{
  "head_dim": 64,
  "positions": "rope",
  "rope_fraction": 1.0,
  "learning_rate": 0.000672,
  "lr_head": 0.00405,
  "final_lr_fraction": 0.0
}
Each number is 500 + 40 x the weight over its row's rms, rounded and kept within 0 to 999. Layers, rows and columns count from 0. Numbers have three digits each. The size before them is the row's rms in percent of the matrix's.

# down: layer 4 MLP down (transposed), 2048x768, rms 0.0246, rows 1268-1289, columns 288-383
# gate: layer 4 MLP gate, 2048x768, rms 0.0303, rows 1269-1289, columns 288-383
# up: layer 4 MLP up, 2048x768, rms 0.0289, rows 1269-1289, columns 288-383
down1268 104:487540538483573456490495541526524539561490521546460540488565498510540500472563513475529469471498509552460501576476469470541524534510437425493499513481451484437402519401459481539484511500480502507496454492557490528428533525502476491438506454475451531536504533553547512511521487495531493495
gate1269 093:479548466463444529479505457496466501523511551439574545494512465490563495444532461558455493504519500498588517508507404561481543510455504527472489544545496519498472512506507467490521539485546485554500528510513457483557584485525445472490476543519480502539547441483535579518509460517602449483
up1269 099:488498605522395548560481492514511495533494427500543504478507489476553474493537539545517496488542478533496481498521523476451529535497478548499554504471469498523568496471570545485442528441513556505503539461577536479490478525520496525410536511510492562529512603543563502486446513495493470494
down1269 099:410502440489452559539553543462477487504512467509577546503505506572530546469532505445472622491514495534543497498525451487441508506599443448487503530451520491518470557536522547518499578515499484454562546436511542547556485481459513528499505527522482597573507498509485569474585502536461506468
gate1270 097:524516497517501487487504477491517605436499499533469508517459485472506573512489491584438500476495434497417485515433485546470524477509498522553493543520575435546498463464510497499550477470456459513515448614507491493465490492517563424504505497452516462433540517526523518491517547485525494496
up1270 102:504465504550497495511529462453487496522514523459498518497455519539414522479493467485548507468450553459498484510518549507495506540464550513486476489505519508497479558478487511493475472547494519518577512525517505487566523436478506497506494495514550498443526432550457501427489456492511516472
down1270 101:521483525515509535473526580420467576564515396450503503518510535468492527483503439501539529528547444531557486475457596470479492583448464481531503496431525558550508452480502503569502485423588422472554477395461473484520536500500537542505469477474458514489488501507437492455371470499564545448
gate1271 100:469564467434564482556485537530498504597496484463528545520449474465486458451525518586508476487501538535531529554467510545491520495540525518503563496495532488516526525484478519455461520491509495570492527468498434445498496506485489501514533496495501509515552507497416526512518436512511545519
up1271 099:552565528522520455487555528495548514460480539535494538562545514510472520477462492510521506492512487501542510501488480505522417474471543411442496536474514492538452435408466607551512529415457506478540481628444575466547479594513540444478464557549550506465497489499509452506487520520424439435
down1271 102:535551472511508495424518536435507531470541498463452572570474556458452498504476521449511519486473514514490536409461474524446507497491495448518468547556556529536428479460443540494517507505551505484505516510471486548478490648480481456489543474494502499439586505461511468496432490524542510534
gate1272 095:516471537462526502498453512474531492476439520533488506400473509414544463463622497470488419553539522534523510505439450539488408458457465519433500459467492429447489514521550552528407479486509494474506513455545497579476511483552497429507523491522405512505539512481477515508512512504543505479
up1272 099:445505469495430514424465465487471423546498517523573553493475365456442495496512465518528514519449525454476539494445518484525520468490530491456472501447526464483478515465510539505564468469458518463519465522510508460481519498535483511484564521482524474472556517537542502456461476497494430466
down1272 099:438529528450511440546532539481495557524556496462482443574527543488454492494444553497433456488438501539481510530514503492486465572525490509528445476470502469524525478497505514510523540454524515471544519521511530491493447533464498509531467464506549531461457524527435519522452471477458551464
gate1273 097:534560461541483473504453513504450522483539525448494493510464604492426468501481570468534429462512597487519437463567532475508468441537497470494533458514491462430497458498512534484469492492496480518541487493558502495416519497462395440484472462455499450464440464462469467560512515496557519504
up1273 098:513435486497399448554490472511493509529460498540525528503573562427484479575460504457530487596539502512466465493509611422469537544523485549461439506466498479528516458504496519520594553488488492502462494477477515516496424463471574420462491557499505460511558511479400493489512517502542516494
down1273 099:467574478558521591477435538445498478528460498529506502541479429509535525503608521478510494437478472496486539534523376560456504509494455543498506503450611499482493507559482513497592507532456530500485559519528422516560462436475500508481527494479494529516520565462540506501535592459512525482
gate1274 096:464491514448488522459550459507465483485472441518519536511480541406542438525485543546479493452545456530536524471475505481508515524492540440429436536530484467466519542410481448605471491506455455511499531567522472511506454528466538473567486520443472448534534506524471534502532460506487420463
up1274 099:510505494569499463489505455481455551482499500536469527518529479479511456515505460461502500440518453546477437529521494489545545441544571477516494562531496481448526447489538484628481497527462467511507515438516376381512534534399509524509550475564447460508520484550558563470502554535485463461
down1274 100:562498423548558529509510513457500481565520457508524525567569416454497497476498497542510489571536547486491556466507443491443508477468518502555490517439591539456514519573482467523509498514497521472498565513426500585494497503480551509485511475469483457522533464533518461449554523493508422564
gate1275 102:520562474467484510558457506570474467459459509488506495419528491482494555427455518461459590481479530481399513514470519431505500565483498519533543482486534547552541554405489507505490563446517525439539522444550482500448575467517500548481489493522546517451502469526509573413541469472509494532
up1275 104:506460416491520488565485566488501473445495450510528529496513449467482562496480504495512566493507517494532493523473480451574459549465519494515522415545499494457451543566534498451580482472458535531489476470408525557487554558490435475537558399456498553542447498504538462480559560494535443470
down1275 104:551516499505448489513482501403501489459497490572532517543514506556533561469497481486501485475444560530551492461458483526520534521517516519530447398524550480480587521537452455474549490528511566468523462449435522549477518479581484507527547455497479494440533503445489506460498528541523486534
gate1276 102:493498450442504528478505559432518495527493490472491515493528545393450505573546458478488514529523511509499406548537510444505417497561487476544524525530465460507565496465497428471455508479499380477466513509563510508489530459498483500587466511479499518565497485444498494461582472589503475458
up1276 101:519515554480471510491491450530488486459495532595462494506558471484413512498487464453467456498561537492522494498505495472474519547468469430530438497400511523506511483573431526520483516486594550422512476488483472543477471518477534438477501527491510509499494516518506552499432517439512559518
down1276 100:498549444536511467536498474515492526519486499492531554496568461525533495541514506413567469475471440452505509475515505513519494538516458551515552519548469584534531484456453413491493461510576398520526481523466497553545475482473511445523435479488493521488524556509512460521489492494495516474
gate1277 108:516470462480455434472524497447470532576587520519494486509456523504539448512442479538446453525450516588576564531495548472519494486583455447466588554496584502537553492540466564466498410500524511529523475569512510534405547518498578500489502513481458511428490437492525516517506493516418471504
up1277 106:492522490471448494489531405415514498537542490520494486500489565529473485557465457513532436507507497525534477471429533422461528521500429485463482510494449477545531464431497511561498544500561488480543505459441574497527499500461518563505486461454497458501481443471498504668510591555471528569
down1277 107:545504393545479462546529465494506543455509420485392472563486505434465481500482501455490599555449474498480510562471462508548467414524423476573458519460475568543497492500554428487525525474503469565497492528465476482542543544464482560597533519545534465480549516558561486537432525504533570491
gate1278 104:528509494454485439525516489507568459441487503565488562455476542441459468421511462468419479483505494514493585508481522528543455603473524483452484445466558501519544523532474513492420492497599484564483507531474509537455455544472456522503489465465502422508502541447453527483454478539433517515
up1278 104:542547526425493515460543465520536510529485478502520441479493489465491460441570477495531533516496448468581468480440532537543539516513510497564531517486475442515462616486497488565498461520476424446514456415502492503514496564532455488456512540543480444458600491508525504502480528469482463447
down1278 104:550559507491506439510515520539553456527472515526497544531459442472483517546488494531482554559529488533503528494488532500475547508501495502536467545554489573434511542547455507502524454480522545549518473454480491479581594540507505517520431534531528483362457433503501543499452480482516529508
gate1279 096:463516571552454487513491496529544488488487441472477454469474450504503569555433520482502477483528504524523481505527483460516520512601548540484486516548485526513472455512495491466530451515488494539518530528526514554524469475484522466458482518524574497497449533473455453401463580575580415490
up1279 099:442478534551431493476536479482538461516433488572473465561501558515468449555517527459475404520547449523495510467505510531498527513473459557463520489482489525495460505526493498520582544438497535546463451538431464480508478522532502591500511604509537503496512575510517462459464544583445541555
down1279 100:502487549513497456483520370471565486475515480564507457512464502462519470603607515448487476552426466531464504440450444497505503480522506455526516491514541563488560525521517468518475573452575498484493469457560444506551442451471464555547477553539418507476476478501537484490444402583537504542
gate1280 100:454519473472432496524563579563544515491450470466467539460502470445494480472568482566502461486542430477472429533540515505560489498499483478478497517493464501538542459580465476447524494478578481528503450500483477566511470476483513484527482569446480466468525418500536506463540482469404550510
up1280 097:513500487485517512451563490447437526545473569503492464470514538408459481492574474472490458449462552519516512498479532511548489479454455441514520502447439508414543507540495516569544534431483581494480524454511455474437536486519535493485508473483459468485464526493516533415457456516557470507
down1280 102:517450503583598444539465492519474526523541420492424487481487442550504484520454465491515449524512549447444464465506423468517461484522543477534479559431548485529478405501550481513458493482489524489534532483450506541451528464482538485518468590493524558494463441423510502491447598498525495501
gate1281 105:467522573402499519455494507511555431518516506492420510514415431465513564502504497493519511507466481516468529490502476473528512578556512486498484407483564541574456468425483485524434506509499492532534529484491517497468492509488554493500461550511564474545493533483398485405524515504491506512
up1281 103:469509488514555577499551491533546497519515496465540499513506496444486485482499472424518544501461503484441582501454490513482532553453492484538486493519541536492420499522485559516567526472561486475510468515512469516532478536458505511536557578448442472516517494552475437471509533506502584508
down1281 101:426521506491479535516486507472519469503498503484491521490527492477527538504492515344475570488472434480493540367437561509448457453471397561458526538488442537427436506550465547512490547490502461451526486498496455510533520496458492479508514495417486475541498520525526486468417502536447443525
gate1282 121:531522418437468501498538504525576453447526507451451445456515496451541503525567606519568485565477567546481446564539476515420494486516465479488580536459486461533416512521527531523479555509538429526491495450513507536500447541506501512512519496467497533529440451517521504469404432541528532516
up1282 103:407474494474508482568477368566497544414504472507508539470466567490575508504524484530494504503496503485518411531514453548505393476463492485467550498461601388602514523546631501492493514532457450416474536592465508504520522530512485526511466444444543515506489610522501506501488519551503530417
down1282 106:559527584564554477479469482442446445425483466487509597500477539481486507480483442621490424529516502500459522399477529486585501488406471512539417481461562569502436442526501525449480516440428523559527488583521514519523551483505487539494432471498516548467469536554473547574497485472569528502
gate1283 096:461439529472510560529460560474501565570543508463482493488526482496564506471521473468500562529490528473411506497529493531472490564469495478604491494543469517496530433538540496479542480529606512535521484498472490488501596565475527474525469546565386534540529584593538545459458504514529528464
up1283 101:498524550474507549490512499524501503500496482494431406582480498504495449548549468446466478413496535543447469484480442568501552504447565518469474512551508506529464456478447517536537530529495519439505448463447487549464494509504464524427501568476480479449437523554463510589595544535491576449
down1283 100:447520453527529471469476492542565516524514566451501453484472551511515483470494477450457480518539560471508528499512518481502468478497502500413528506529469500438494427512609545528454524497469518504500524522518545513459516504505492516461525537536506504441480475517521522505482572490481509543
gate1284 100:463546543438504464499509500539525453527544504550518563409460575476447454574461544513447443420632477500393525554538515561495526490497530431563519464519566522505503530435501501528492517469537515512492501514552517484460570478505506490555470486555496434565508488459466465472472482605546464527
up1284 100:569493477512517451503469533478527542461584472422509570521480474533505545497460446575493466489497506494565522462474488487528563520505541505457463517449509528526442470508533483426580560479514515435496522542506530460562561459549510538539440565477521467501444475404597431464476531458442477515
down1284 103:502505482486513521450426472513544456528531504492478466429513415431557511487519533555487501416478517463521442545505570511401553499466539529546527524461485552426483515451472608523527466494538425507538492461432479457498468430459493540435492459590556499495536468523498505566452501465478452513
gate1285 101:513435524513473457510479649455473466570527521488488433486423468529623502508539517531481510470466527581531431487403463460480501516478542502509508504483472437561496472477486519525535512578486531512523477493515559509518499512527513507473498599514435458490427540442445445493536487493525475429
up1285 097:552448441484504480512539484516480501433459513519513477524518514444419473542484486533529526625553491475461510544477611538510451450509423536499472452472542486466613505525538518551542474483511486452499564528499546442479511493518485600507467477492528495532448503474551568476488487495476539506
down1285 094:546462496439499417497496566523481555476570494536469504526523450465458502444509523474476509575570520483513433573514440501491477461506479491547485494483503547517504441471438550392563510494475517477478446474501549494470496412476519440502486543570490503487467514449514470550533510468489482472
gate1286 098:491508558475539493489513501505472429545458562536439469498478567485498455473519495459556457452449532537531424504487518531489505571480507530448516506498576529515552525510494520524490480517541444480553479425497511482535438585482466510459526499507521492540506409509493545494525504487578511538
up1286 099:492550510498466555468476486512488436469566497518490571509543525468452545527404473473571492535552505566435499485488481591524561628491509448492549512484459519493478531497547545454474482544563488515536531471520548431452505508542548580502515521509514514508597508543482534571473458506516503513
down1286 102:440486454435512438472536487498519519541528487519484482516505501500491428496504476430477526483486500484464519478586555454528480502387504525501531490579554556466524544541475492531515487516468476459464482542593443530471450475434469479551539538506516480541461505563521497476503449517544562519
gate1287 103:474516423509529545396493461537522490517461478472479506462538500475511443575434499488461529453513429520564496522462547481596490439503519532465519478499534428517517484427530498554507474492470530565511502540501433515518452492555532478474451543473467487424561492514431553500468509525536496499
up1287 102:543524533484458524570494484477486514494529510506488488487504465522529435536507561516479455513546538517536502491495508493496584473587491466549468502381519473453489564444470477522454511465514542484468501468527453486470508568464510432530444547535485609488544516452536531475534439555561551526
down1287 101:474520522393519456522515523498503521479496453477513443517396468513469500502523512517467508456524535512465517570546570498522481476441481528497500542476501523455418475523504499518427510493529568547556483587537481533485430498528488520464454525458466443478467509468443384515436491510463568567
gate1288 099:499450520446523493467474424464537522565442493506451470433532578484506450538522483520496482498479434554508466549442433587622462491566514545516448434512495472544599517404553480481426448466568506473525474497491500565472464480524561516518488451518521560514578511393495466463464533515444532555
up1288 098:526496457554481466475515473475499505510449415485471523496443596505407460487479439428482468535497535447554495507510524515456481514467505568529529503506546503463476534521548485428550448479512513471552458508540520561534515566461467477547509493558492456524441525532477501496491505458552455502
down1288 100:547474417467451429550526456485498590471458466529537511463436488506490458509568506489522475508472523486449583458489495494515468550413551460521479505518482485513373527528383505470514547511518519467462421513482404456500526492457516508516450510559509471447476511534482478487512506549440547506
gate1289 101:545522452478496476525554424525574485513448503529493536565505506443495396505458436511470554493479481536514559492611481482502508531516473470497525447547528535515562506485534469505481455562530549512533563526557481489547501506524565573451491482491511499520569511491472461488502477504546503465
up1289 099:448467586563509544503486527535558470469528468536508505476467523462414483494443486528444529529453494529494487480544477491596496494527558392507506496500560499434497552544547465477534498480452498418546512520514462527448531492565575435502443466497448529578590537502417478451516488548451579478
down1289 102:552447522553530493476533545530540525398524469554500486556486492556539485550419526526509456491429520565499470356483538410425488563501517489485467466544448497464512471505463529479519514471491528500492466427468511484485461534468472460432481476474520534529504517447536518536496446460515564508